Weights of a small transformer language model.
Architecture: RMSNorm before each block, no biases in attention or MLP, untied embeddings, normalized queries and keys.
Training: a variant of Muon for these matrices, 390M tokens, 12208 steps.
Each number is 200 + 40 x the weight over its row's rms, rounded and kept within 0 to 999. Layers, rows and columns count from 0. The size before them is the row's rms in percent of the matrix's.

# layer 10 attention value, 192x192, rms 0.109, rows 0-191, columns 160-191
100,191,213,244,167,213,177,293,208,208,178,121,257,189,179,245,198,177,129,266,214,172,167,217,235,192,253,222,182,199,145,197,174
086,235,197,195,174,233,146,216,146,245,157,188,97,220,187,192,198,249,136,188,206,175,180,234,237,147,244,227,142,187,253,175,193
094,214,220,180,211,224,175,213,232,206,144,217,174,268,266,221,205,178,231,208,166,138,254,235,110,213,212,205,73,212,235,233,246
086,242,174,160,125,236,201,216,260,301,241,180,188,151,215,179,180,222,183,253,208,195,176,172,212,197,234,228,209,250,174,143,254
094,194,210,161,185,244,256,214,219,261,158,212,192,184,200,150,237,190,181,202,219,202,201,203,227,120,232,190,68,180,193,183,127
092,256,228,158,179,223,228,131,227,197,211,201,182,215,234,208,210,236,227,227,218,176,243,193,245,234,147,172,194,245,140,195,183
096,171,159,169,230,289,155,212,194,121,200,153,209,192,258,187,185,164,189,269,185,210,147,222,177,239,212,211,216,160,250,234,298
093,214,178,162,160,181,164,239,153,197,211,206,188,239,163,226,112,242,251,227,221,222,171,173,227,293,225,123,253,204,243,121,249
091,207,158,96,210,157,243,126,152,148,217,202,159,166,234,172,175,187,269,191,134,235,141,212,129,179,226,170,150,254,184,123,169
085,161,252,164,279,226,138,222,136,191,220,188,234,201,244,149,227,271,188,221,242,222,243,215,155,183,106,177,156,198,203,144,219
100,166,152,178,172,155,127,306,191,257,205,241,246,226,176,221,166,232,187,221,227,189,232,210,260,228,243,244,188,136,167,228,252
089,204,146,187,197,177,168,202,193,151,196,207,231,179,196,213,240,151,199,209,188,191,158,141,204,179,241,262,136,164,189,249,257
086,221,212,171,244,165,233,56,199,284,229,148,228,185,229,254,185,218,215,200,195,260,231,213,201,141,207,197,197,209,235,206,236
097,275,202,173,260,235,240,232,220,141,244,213,200,174,148,125,279,221,152,243,208,267,204,200,192,220,211,227,171,217,142,326,270
088,172,192,159,235,170,224,195,194,188,275,233,240,281,223,216,215,175,152,120,224,191,153,206,221,99,204,219,194,251,230,125,214
093,156,158,234,213,148,249,184,261,230,169,213,184,159,164,165,221,189,227,221,234,226,157,124,129,167,282,215,176,193,113,83,180
087,165,216,191,184,280,269,227,154,181,215,187,171,117,135,171,219,125,210,216,119,186,278,257,248,188,173,131,142,234,199,251,138
095,270,162,180,181,172,209,173,208,126,220,190,211,233,207,98,121,245,214,206,223,130,219,180,248,214,241,166,258,202,212,172,223
083,246,236,262,147,158,215,216,246,110,259,182,254,179,250,220,180,219,175,233,184,207,269,198,261,138,190,244,221,136,205,216,196
094,219,220,199,196,225,194,229,149,211,218,170,240,173,116,216,251,204,237,203,244,214,222,139,217,210,150,167,181,211,285,211,143
087,224,238,201,162,201,226,190,224,232,158,118,152,266,217,236,178,249,266,261,190,189,196,199,330,194,232,220,155,164,176,149,196
085,217,158,143,242,210,155,225,205,258,192,162,177,196,271,116,145,125,226,187,227,215,202,175,170,189,220,194,204,203,176,182,179
086,180,202,238,145,172,155,152,221,166,205,203,147,231,238,193,271,236,194,200,165,161,275,250,172,165,168,238,158,176,200,122,166
092,172,160,145,252,172,239,285,156,213,198,175,183,169,187,191,205,167,140,206,182,237,240,214,199,159,258,181,223,204,182,256,225
100,200,250,221,144,171,199,188,249,154,205,214,157,236,223,190,222,194,134,123,212,127,218,166,219,173,243,211,193,179,234,196,185
098,214,250,209,287,183,154,239,139,256,284,108,225,203,226,191,198,250,169,164,185,189,184,198,259,192,254,179,150,199,259,207,296
091,209,207,222,322,92,176,249,197,253,197,277,212,192,132,157,207,164,188,195,152,182,143,278,216,192,194,264,155,209,244,214,199
093,301,164,220,231,123,192,289,213,181,155,180,108,232,214,181,137,222,149,227,217,220,244,211,201,170,297,230,257,226,237,281,177
092,196,190,187,200,193,210,118,168,171,232,225,141,223,244,211,245,179,284,206,234,171,262,156,223,207,176,207,117,258,195,116,262
096,206,215,144,167,170,291,194,114,175,198,251,159,213,232,253,197,194,198,181,268,179,153,203,245,229,152,193,173,251,224,150,198
086,300,202,222,198,299,222,173,251,251,338,247,215,203,169,228,223,167,189,205,164,234,259,281,174,238,188,177,215,210,174,175,127
093,190,242,147,167,239,221,218,220,309,198,219,186,190,145,200,246,188,212,159,275,281,162,176,185,200,193,124,163,258,196,161,184
089,215,107,170,229,206,245,198,208,273,163,204,233,251,100,191,242,210,109,219,166,251,204,272,226,199,139,230,246,200,104,204,163
085,163,195,174,221,171,196,178,163,288,262,224,302,196,195,180,214,206,193,210,177,150,231,165,174,206,231,109,215,255,224,234,247
099,160,215,169,159,207,207,189,163,235,114,126,229,194,236,209,134,221,166,223,169,265,193,207,216,218,216,179,219,221,245,258,260
087,267,127,148,220,184,223,220,129,181,167,191,167,202,243,209,193,170,169,228,204,202,226,141,168,244,173,176,206,184,177,220,246
090,204,184,236,179,187,167,203,214,120,205,233,254,188,179,248,182,169,222,165,139,151,195,231,194,210,212,200,209,193,183,231,171
089,213,193,195,219,219,190,208,161,126,244,156,224,164,221,133,182,233,225,172,227,261,197,237,208,296,228,182,181,282,152,169,227
090,197,130,217,184,195,217,165,231,217,189,251,211,258,136,115,214,190,234,164,169,217,242,183,209,217,209,220,179,206,216,150,159
099,219,224,182,183,225,204,255,180,164,173,246,200,190,193,280,256,221,221,225,267,215,193,163,249,194,191,148,143,129,240,206,206
088,190,244,179,186,204,253,213,172,194,278,194,256,216,172,261,220,135,142,208,220,226,237,246,127,197,235,228,184,236,220,184,181
098,236,304,131,220,186,192,148,162,209,243,233,237,165,208,267,273,205,241,218,209,263,187,180,164,217,204,172,260,220,149,193,269
091,134,240,178,191,196,151,213,253,217,178,46,173,192,160,262,213,239,115,252,236,149,195,240,108,203,157,232,199,184,202,151,179
089,211,213,156,185,154,164,191,235,220,242,166,157,196,133,129,237,246,215,188,184,169,192,199,235,232,188,217,139,238,210,135,268
092,252,138,186,259,147,147,180,166,219,209,255,129,187,259,165,191,208,234,210,211,196,187,190,211,166,229,166,209,195,242,168,206
094,155,220,188,247,258,174,162,256,219,221,238,257,193,182,240,200,195,156,132,212,116,169,201,188,124,176,236,162,238,110,186,191
094,205,254,199,266,182,171,196,154,178,188,205,201,215,311,284,199,173,191,203,164,224,245,205,254,214,242,230,239,150,230,263,240
092,145,220,160,263,139,208,250,297,232,181,199,151,231,219,215,192,175,169,176,139,161,219,177,167,205,152,158,265,289,150,190,151
094,233,171,220,218,229,262,213,245,175,193,204,96,249,199,216,158,220,185,137,226,191,200,179,199,260,212,148,262,228,178,243,176
090,180,185,248,294,258,184,264,265,183,183,257,180,273,134,170,183,142,189,330,219,233,191,145,125,189,112,207,242,282,221,205,249
092,210,175,164,166,252,196,186,199,181,246,197,164,222,199,230,202,239,200,146,183,262,197,183,203,241,186,178,181,244,178,213,182
087,276,187,198,188,255,189,202,190,253,190,199,160,161,276,206,220,193,208,179,192,220,264,253,225,113,236,191,225,194,261,194,203
098,202,124,155,210,252,235,170,208,183,250,239,216,211,280,272,206,197,150,139,243,188,178,164,187,216,209,228,217,256,177,202,186
086,276,241,242,172,186,212,173,186,187,189,182,199,218,167,262,187,193,204,246,175,183,246,140,155,166,214,249,289,240,192,229,238
086,201,198,188,215,182,169,141,209,171,248,235,265,218,206,236,192,172,210,203,129,123,184,149,117,202,138,189,218,203,196,211,154
098,199,187,263,205,185,128,219,196,150,214,165,149,196,167,256,180,273,181,143,183,156,212,281,194,133,186,250,138,164,200,234,259
089,184,259,190,165,175,179,238,263,199,232,249,158,260,243,241,230,204,221,162,195,197,250,218,176,209,250,247,178,159,195,232,112
099,235,202,179,187,190,200,192,202,216,190,192,103,201,235,180,107,246,183,207,153,249,182,205,206,162,221,121,274,204,215,195,192
095,210,215,106,184,247,168,189,211,238,142,194,167,136,162,172,217,176,196,213,224,250,194,228,216,212,177,154,202,283,225,210,214
103,168,185,209,199,150,170,222,95,201,162,157,180,254,135,177,197,223,181,208,160,192,209,187,203,271,240,205,182,196,199,208,191
095,120,207,185,137,241,142,190,207,245,330,224,181,73,209,277,205,211,243,215,145,215,220,219,214,214,238,179,246,178,154,236,230
093,135,176,181,189,230,132,238,173,252,227,216,226,267,185,199,113,128,252,208,190,217,177,226,250,172,188,248,208,215,259,231,159
097,219,181,232,220,155,179,166,164,151,211,164,202,174,180,252,189,183,204,202,252,203,231,142,194,186,177,153,250,155,190,155,274
100,188,278,159,201,148,179,206,273,264,176,232,178,139,163,217,268,203,219,186,162,279,222,301,173,187,202,227,246,196,209,197,275
093,139,215,175,194,204,191,161,229,270,162,202,139,95,236,314,180,295,203,212,230,217,196,220,250,197,247,196,156,241,186,226,198
092,208,212,254,225,223,262,149,245,179,201,216,221,139,218,162,158,198,152,177,263,191,188,251,159,210,174,226,165,252,308,160,178
095,215,213,223,151,224,238,248,144,155,187,215,221,194,188,256,262,240,178,189,216,291,95,216,205,195,239,198,167,156,166,198,189
092,152,126,206,192,255,220,241,106,279,202,179,164,152,235,205,193,173,208,236,186,183,259,238,163,149,200,170,198,186,223,272,194
099,135,207,227,219,203,215,239,197,203,182,177,178,207,186,244,181,186,167,245,141,279,223,207,194,123,140,249,228,267,222,221,205
093,218,168,181,234,207,202,264,189,166,242,265,201,125,228,225,237,218,198,190,195,158,173,225,209,169,212,223,246,141,135,255,197
087,190,198,180,190,263,188,189,239,157,167,186,179,136,259,210,256,219,189,246,268,160,146,187,260,233,263,239,163,207,222,230,188
091,163,242,228,219,164,203,187,248,254,251,251,185,203,221,254,147,200,210,181,149,238,257,244,163,207,137,217,156,198,152,233,158
091,147,248,183,226,138,154,162,209,208,139,241,206,129,162,142,223,211,213,182,192,210,118,132,258,220,219,226,214,199,172,220,221
089,168,230,220,213,212,260,173,107,242,213,173,242,137,257,229,206,250,131,198,272,207,216,235,198,214,151,161,166,195,230,202,219
089,139,174,245,191,160,256,229,228,251,244,259,210,207,266,171,207,171,172,239,190,136,218,206,145,208,231,264,212,250,147,206,231
093,288,193,214,155,132,230,194,145,182,217,200,186,169,220,206,260,272,191,250,148,254,162,163,183,197,159,142,192,230,228,188,246
096,213,206,216,196,211,262,237,198,193,129,231,145,206,260,245,231,201,189,206,170,159,252,168,226,175,184,207,318,199,147,249,221
085,191,102,124,175,218,124,266,173,214,164,169,272,167,206,237,154,156,251,207,232,147,261,137,170,251,229,239,190,242,193,198,150
095,174,229,205,198,238,141,194,174,237,214,249,203,203,225,242,205,259,259,277,113,176,251,225,201,250,174,172,216,203,251,107,226
094,232,172,181,214,191,230,194,197,239,163,217,258,233,187,169,178,283,216,250,165,230,233,137,216,212,161,238,239,229,125,133,260
106,164,141,238,144,170,157,180,232,152,172,253,151,163,284,169,187,190,229,192,218,180,200,147,182,231,284,130,226,202,173,192,222
091,216,176,103,181,213,174,158,141,196,182,148,182,169,142,203,260,238,238,244,184,250,152,190,230,230,214,248,107,211,187,220,280
087,196,171,202,183,307,148,211,212,254,227,218,142,291,221,233,196,179,180,163,158,182,167,295,191,221,190,196,138,230,165,211,236
091,278,229,207,197,195,175,227,248,156,205,216,193,148,188,159,205,252,264,225,201,193,192,235,176,176,163,283,277,276,92,159,194
092,187,202,213,209,284,262,218,242,162,232,113,213,245,172,181,254,258,184,153,178,204,193,178,183,213,151,131,157,237,175,215,211
086,203,169,205,224,198,207,137,163,200,212,188,244,226,187,116,111,162,259,259,169,175,200,210,266,208,182,191,207,178,229,138,247
084,115,189,172,85,218,132,158,201,189,226,211,193,263,209,230,130,246,222,182,227,290,106,219,179,171,257,218,185,214,196,167,241
095,243,176,150,199,159,224,211,112,236,152,191,182,158,200,251,197,163,181,196,243,168,195,172,214,192,202,182,204,190,192,161,179
094,182,241,134,225,184,234,221,216,217,229,230,255,200,155,177,164,156,228,187,189,217,214,220,159,296,192,228,222,239,159,147,184
096,135,215,167,166,190,207,187,195,275,269,148,193,175,251,243,259,188,190,184,195,178,287,185,253,194,220,169,230,211,171,213,167
096,144,186,150,255,119,226,168,154,227,182,239,287,244,229,207,193,171,217,169,147,105,185,154,198,219,258,200,175,242,217,129,256
105,131,189,151,211,204,172,295,223,213,126,216,140,167,237,218,219,140,161,197,204,176,188,112,256,155,166,269,140,194,209,253,288
089,136,220,177,190,136,181,147,211,212,126,204,178,260,273,246,147,212,247,214,145,159,179,209,225,173,204,262,195,167,234,222,144
092,216,132,197,168,212,160,220,206,161,115,199,279,181,210,162,164,198,200,304,207,212,176,185,241,135,201,215,199,271,195,113,193
094,148,192,204,142,240,188,186,184,182,148,204,236,218,108,266,203,244,164,159,164,197,128,163,135,162,189,165,115,166,219,179,128
096,200,163,207,210,243,205,252,280,225,228,166,194,191,280,232,191,148,227,226,88,122,149,143,256,274,250,185,250,205,178,176,238
106,205,194,225,170,257,173,204,212,137,186,129,192,183,214,211,213,237,153,229,171,139,247,226,249,218,252,254,209,242,210,101,251
101,284,280,164,207,150,179,162,174,249,177,211,220,214,270,167,210,209,179,157,194,206,300,200,242,269,140,187,223,207,165,173,189
103,190,206,221,238,228,182,143,181,207,171,222,196,147,151,217,186,193,148,162,243,163,156,129,215,152,234,191,183,143,237,194,210
110,229,226,174,117,179,253,220,183,254,247,240,126,182,166,225,190,256,212,219,130,160,223,140,197,213,277,239,235,201,159,238,176
114,176,137,204,168,163,146,223,224,222,175,171,200,203,169,203,180,123,213,236,247,198,170,176,198,188,141,261,255,190,230,189,237
104,127,236,262,154,197,196,168,201,132,268,281,139,250,162,158,151,266,186,223,122,141,211,214,221,165,148,247,214,139,256,307,150
100,199,179,216,224,146,128,215,232,189,150,142,179,206,146,250,224,222,187,174,259,176,269,220,174,179,180,256,200,163,174,214,186
108,247,175,209,225,177,174,83,200,219,167,189,263,264,266,158,192,176,169,309,241,137,230,211,178,140,185,218,230,222,167,221,220
102,194,215,231,198,177,221,179,237,161,208,198,207,242,167,138,141,156,223,112,184,204,274,243,170,192,220,169,208,176,289,245,184
109,227,145,112,245,221,189,206,176,197,190,202,114,113,274,188,139,228,217,189,234,258,123,144,201,229,263,144,215,152,259,166,204
102,236,168,203,154,180,231,188,226,207,211,143,244,232,217,180,201,236,172,233,217,220,250,205,227,187,257,232,197,216,187,254,220
106,171,280,160,161,160,172,216,261,233,221,212,243,189,164,253,167,157,222,214,194,175,219,198,105,194,210,135,216,191,210,239,223
102,200,147,230,153,171,174,145,231,253,221,139,208,166,162,188,125,195,229,179,181,165,235,172,242,204,187,176,196,118,210,246,203
110,202,173,169,196,245,195,175,180,182,201,162,178,204,177,173,125,128,224,254,172,280,278,192,185,180,186,175,188,165,269,221,134
109,194,191,251,231,193,210,192,218,220,258,195,187,267,250,151,187,159,181,198,233,157,242,261,159,238,234,213,95,207,198,171,160
098,174,210,220,166,251,188,218,184,154,196,228,113,216,226,266,199,329,199,185,187,283,211,192,259,141,199,202,195,264,230,157,289
114,184,155,215,191,251,174,168,205,174,259,192,233,185,303,222,249,195,221,244,230,179,206,187,196,240,152,226,178,188,207,198,163
109,197,193,177,261,242,171,204,233,180,173,224,208,192,174,235,192,201,171,181,249,122,177,267,269,175,290,142,185,278,225,180,156
101,255,211,156,179,182,178,215,265,169,205,210,218,209,93,129,209,202,186,204,218,169,171,134,194,196,159,281,192,228,215,217,148
117,270,252,247,197,195,90,187,271,245,189,267,199,186,212,263,179,204,231,192,150,76,251,259,244,284,226,243,250,185,166,190,219
105,134,199,178,175,173,190,182,196,239,190,209,239,151,186,220,178,231,203,200,172,254,244,198,156,190,136,167,232,238,204,243,110
112,250,140,198,178,137,245,216,219,211,186,180,199,208,188,244,193,196,167,156,192,220,182,193,206,160,207,235,223,338,257,184,154
113,173,213,212,225,150,195,142,225,224,169,105,181,144,243,195,211,177,171,175,233,221,214,191,215,235,214,256,116,136,155,179,210
104,208,206,60,168,138,244,270,220,197,256,232,162,244,173,142,239,166,229,198,250,223,198,129,260,226,158,170,221,249,189,194,195
112,184,172,247,130,97,223,235,212,155,104,224,160,189,219,223,168,203,224,218,191,246,234,225,193,142,220,237,261,232,244,176,186
111,193,223,291,171,182,236,101,193,231,172,168,120,260,210,222,80,253,207,249,224,197,236,193,174,114,184,149,145,253,183,206,149
103,236,140,253,247,164,154,202,228,151,249,234,171,171,182,233,247,190,219,165,306,150,191,225,270,165,152,137,191,140,189,221,243
109,223,240,211,170,191,187,255,234,163,175,110,243,225,207,197,238,183,148,174,203,189,178,277,190,196,185,120,149,218,192,229,198
105,218,168,161,193,157,160,213,153,201,171,179,225,183,204,241,232,162,189,246,197,236,259,184,278,250,176,212,172,233,145,189,192
101,127,154,230,232,210,189,210,269,147,148,179,190,211,172,168,246,268,239,204,210,216,150,190,216,232,226,212,229,210,262,235,326
102,203,207,198,153,138,210,118,106,279,98,197,202,278,195,224,195,187,254,196,197,170,238,175,213,230,158,277,218,166,200,183,211
109,257,152,185,285,181,215,262,200,211,236,232,191,269,143,260,192,252,198,177,216,257,227,267,198,189,199,193,177,234,211,217,258
112,180,183,134,180,173,210,188,182,179,212,132,211,254,220,279,223,181,134,177,222,197,151,199,250,232,176,181,219,244,289,246,199
108,174,224,194,229,232,174,239,185,242,210,258,132,237,216,164,223,170,225,248,192,197,259,166,209,177,173,184,282,177,130,141,172
109,258,176,188,216,170,208,196,164,175,121,132,203,207,251,170,189,184,139,206,184,147,240,173,247,253,203,259,145,184,239,247,157
105,156,153,239,170,174,201,143,231,126,159,226,137,272,227,245,287,230,120,241,192,210,143,239,221,184,220,194,235,165,191,122,149
107,239,236,203,251,219,161,267,166,207,226,257,221,248,202,211,192,236,273,171,155,163,151,226,210,201,209,185,211,235,99,195,169
101,220,269,232,254,215,187,223,252,163,298,215,220,188,205,276,232,197,271,191,246,191,275,126,225,213,212,233,194,219,197,258,171
107,202,162,295,183,187,186,210,196,195,232,163,165,225,281,150,197,268,198,240,189,251,298,142,189,219,245,192,150,209,184,192,141
111,107,187,235,269,172,201,197,244,158,207,258,177,192,188,204,224,132,169,207,209,282,146,153,198,303,158,222,278,207,210,85,162
111,161,205,179,122,247,192,240,244,221,274,200,179,256,213,165,198,150,214,196,142,237,218,192,206,195,210,146,186,147,265,261,259
101,179,222,193,167,235,296,196,170,253,269,158,184,249,208,197,144,203,226,259,260,218,192,179,263,214,175,256,214,132,158,242,182
115,170,170,104,197,163,179,188,295,259,280,196,123,166,165,167,226,185,210,232,208,208,166,197,224,244,214,264,164,229,243,103,158
109,221,188,156,212,292,209,214,124,182,221,118,241,208,149,203,173,222,222,245,149,157,151,140,220,181,308,186,179,199,204,234,181
103,222,156,175,101,238,307,119,222,131,196,204,190,168,159,264,230,195,233,220,257,156,174,248,179,194,127,101,191,196,300,181,144
099,220,163,166,202,153,216,278,194,202,140,209,252,264,208,213,184,208,193,223,265,221,215,177,195,262,223,177,175,109,189,222,186
111,229,193,188,204,199,155,224,199,189,190,197,164,201,194,210,209,138,207,221,196,245,176,174,285,214,262,225,195,244,215,249,163
104,193,169,127,235,240,254,302,133,249,212,147,196,208,225,200,165,212,171,230,186,208,128,177,214,231,163,174,255,152,168,181,214
111,221,188,189,157,101,121,187,206,286,179,189,192,105,178,310,207,199,201,215,166,174,179,226,224,198,262,126,231,224,159,211,205
103,192,263,247,274,165,167,183,201,237,252,117,214,221,106,184,197,192,200,172,203,185,250,303,181,165,234,272,231,172,221,154,169
102,199,305,186,141,186,98,238,167,185,156,226,131,224,127,227,256,185,200,245,113,189,219,135,158,234,209,274,173,262,161,191,229
114,287,190,247,241,212,127,142,175,188,203,239,146,208,230,223,213,177,184,217,136,112,181,239,186,317,152,178,201,192,210,267,135
115,231,190,129,143,189,157,176,210,198,104,202,175,203,179,238,205,146,202,274,200,259,267,199,106,178,285,214,195,159,234,249,216
118,186,197,228,220,194,188,129,219,204,227,213,170,205,154,192,176,193,146,121,289,226,181,227,182,250,320,136,148,216,211,219,156
116,286,206,253,217,209,244,217,191,145,234,251,193,218,192,174,215,212,290,244,189,215,175,207,249,226,214,218,180,157,147,224,283
105,236,273,267,118,174,198,87,222,236,231,205,261,159,184,155,193,179,223,264,254,211,156,182,223,169,193,222,199,263,188,245,225
106,189,122,227,208,231,146,256,230,148,165,153,176,238,251,291,168,236,182,197,239,134,178,155,166,172,184,244,203,149,204,174,215
111,188,148,219,159,238,277,272,203,256,160,238,140,221,185,159,254,242,177,287,150,180,189,204,212,164,165,199,196,246,232,208,111
106,183,253,224,147,223,231,131,241,181,201,214,163,245,242,202,213,234,215,190,146,209,164,224,228,224,162,192,156,182,181,222,195
111,154,175,158,178,249,255,177,231,155,211,169,217,221,197,274,163,181,242,178,170,260,258,225,165,202,219,176,170,232,218,176,166
092,167,173,158,236,240,169,212,195,256,158,159,221,195,175,286,188,132,224,128,155,214,168,178,200,208,215,242,203,172,264,195,169
113,154,194,175,173,208,239,161,258,204,219,195,112,146,208,173,164,218,244,197,227,253,238,85,202,162,205,223,195,235,190,230,172
109,210,159,148,194,184,225,166,155,252,201,251,77,288,161,157,265,280,198,146,209,177,193,315,167,196,270,197,244,161,194,151,189
107,188,196,209,234,212,203,245,174,262,189,205,195,146,308,239,200,261,202,194,178,227,254,165,228,194,193,195,227,130,140,165,171
110,211,264,253,260,206,193,211,175,191,132,197,251,205,144,231,204,242,150,254,188,268,226,138,269,246,172,211,285,265,264,186,169
105,153,182,202,251,266,168,240,242,193,276,214,235,169,219,188,166,198,197,166,237,157,225,157,198,140,133,163,252,198,200,217,249
100,140,238,214,210,175,195,222,223,211,133,195,190,161,209,210,180,253,144,235,247,269,230,207,167,192,223,248,211,143,225,151,212
101,209,195,220,202,149,188,211,237,223,161,154,167,180,142,213,150,232,230,132,211,110,168,208,166,193,123,255,201,148,195,195,132
119,194,180,217,214,212,174,223,239,303,247,202,163,228,189,184,164,128,204,231,159,179,206,203,203,272,198,252,199,255,211,177,202
111,180,167,175,212,298,217,199,241,156,189,221,198,201,176,210,217,243,234,175,221,141,179,198,140,260,121,235,192,158,138,255,190
105,188,233,168,179,208,165,201,301,153,248,229,181,278,229,217,179,231,203,181,209,171,214,180,162,196,249,198,256,201,206,195,231
117,258,223,203,242,243,193,208,202,175,182,261,167,161,224,205,56,198,172,283,232,203,130,156,183,182,194,188,187,115,167,159,197
109,195,259,214,310,213,230,156,222,133,209,188,254,198,180,266,244,237,208,218,168,233,189,160,233,180,143,256,271,283,191,214,226
106,196,244,217,226,217,176,186,262,198,106,255,183,108,118,270,223,138,181,176,208,195,176,241,191,208,244,214,170,285,144,215,250
101,169,262,161,243,215,199,159,230,216,226,235,165,214,188,201,181,204,207,214,238,260,267,188,183,195,251,264,279,208,185,223,157
096,167,222,223,222,188,228,220,157,200,273,215,177,211,167,175,170,219,266,159,220,164,273,184,186,188,194,234,247,206,195,278,200
108,186,191,204,205,203,177,245,242,186,174,242,154,100,174,207,186,144,99,194,264,106,171,209,154,175,219,154,130,206,216,225,195
105,230,179,224,143,232,198,200,153,145,154,239,233,249,112,126,230,210,142,183,201,188,225,174,162,174,257,201,184,235,196,175,191
104,199,263,212,213,168,107,239,180,213,208,119,193,209,210,192,170,188,252,200,182,276,151,220,218,191,164,200,155,205,150,256,227
112,230,217,221,243,95,198,192,147,109,239,237,143,163,141,177,149,184,159,222,180,263,162,208,198,164,201,220,159,247,195,183,153
110,217,176,182,158,238,186,150,221,156,156,233,180,217,190,220,170,221,167,207,238,211,292,254,209,229,218,258,138,85,207,159,165
095,213,150,190,116,197,272,234,258,154,202,166,158,246,240,185,192,191,172,189,185,159,307,256,216,170,168,155,224,164,205,245,238
110,196,122,222,167,254,175,219,238,197,147,140,205,244,205,232,292,204,172,230,263,149,245,183,221,224,203,230,231,258,159,178,190
106,160,178,216,237,192,239,194,134,210,116,222,197,176,189,222,185,201,252,244,208,157,115,104,154,214,248,143,232,208,236,137,224
098,167,230,179,202,229,211,229,191,193,180,147,171,179,234,236,200,191,186,287,178,164,139,203,221,204,161,207,217,200,219,195,215
116,183,251,222,194,179,236,213,259,194,175,208,274,211,201,111,206,214,192,237,182,208,198,181,155,153,228,164,194,232,254,261,280
104,225,212,139,169,130,251,188,233,168,135,142,177,225,140,244,216,201,180,201,184,145,291,133,145,165,241,219,199,223,232,267,211
113,171,183,197,236,189,186,151,240,219,195,213,211,153,218,296,145,182,139,176,102,243,256,146,150,156,226,237,200,211,263,227,207
101,219,234,200,211,251,195,109,187,204,183,227,216,247,234,151,186,193,214,210,191,233,214,200,190,197,242,207,166,116,204,223,225
100,129,159,183,149,221,212,171,198,206,168,275,212,228,171,201,158,209,164,217,182,196,152,164,174,180,220,193,295,223,190,198,97
107,241,203,204,174,228,237,158,281,172,145,166,144,157,193,208,126,217,181,284,283,207,178,243,176,156,229,201,177,148,159,225,192
107,246,169,215,216,214,169,181,134,186,181,220,187,252,237,260,210,225,264,172,165,244,208,185,195,227,177,235,172,232,193,191,157
106,192,264,193,184,236,167,163,221,246,232,158,244,154,203,241,165,189,210,131,200,174,135,241,200,203,212,174,230,219,275,238,274
104,179,177,194,191,201,218,142,330,131,204,203,241,217,192,281,196,165,185,166,178,261,129,252,211,198,225,154,208,198,182,142,156
094,252,222,225,210,138,169,194,142,166,157,205,199,245,170,206,242,189,124,165,252,189,192,258,226,230,210,162,129,204,231,213,187
115,206,252,164,175,270,168,126,181,261,256,199,262,202,181,192,192,169,150,202,234,207,248,184,230,187,225,214,146,237,259,185,79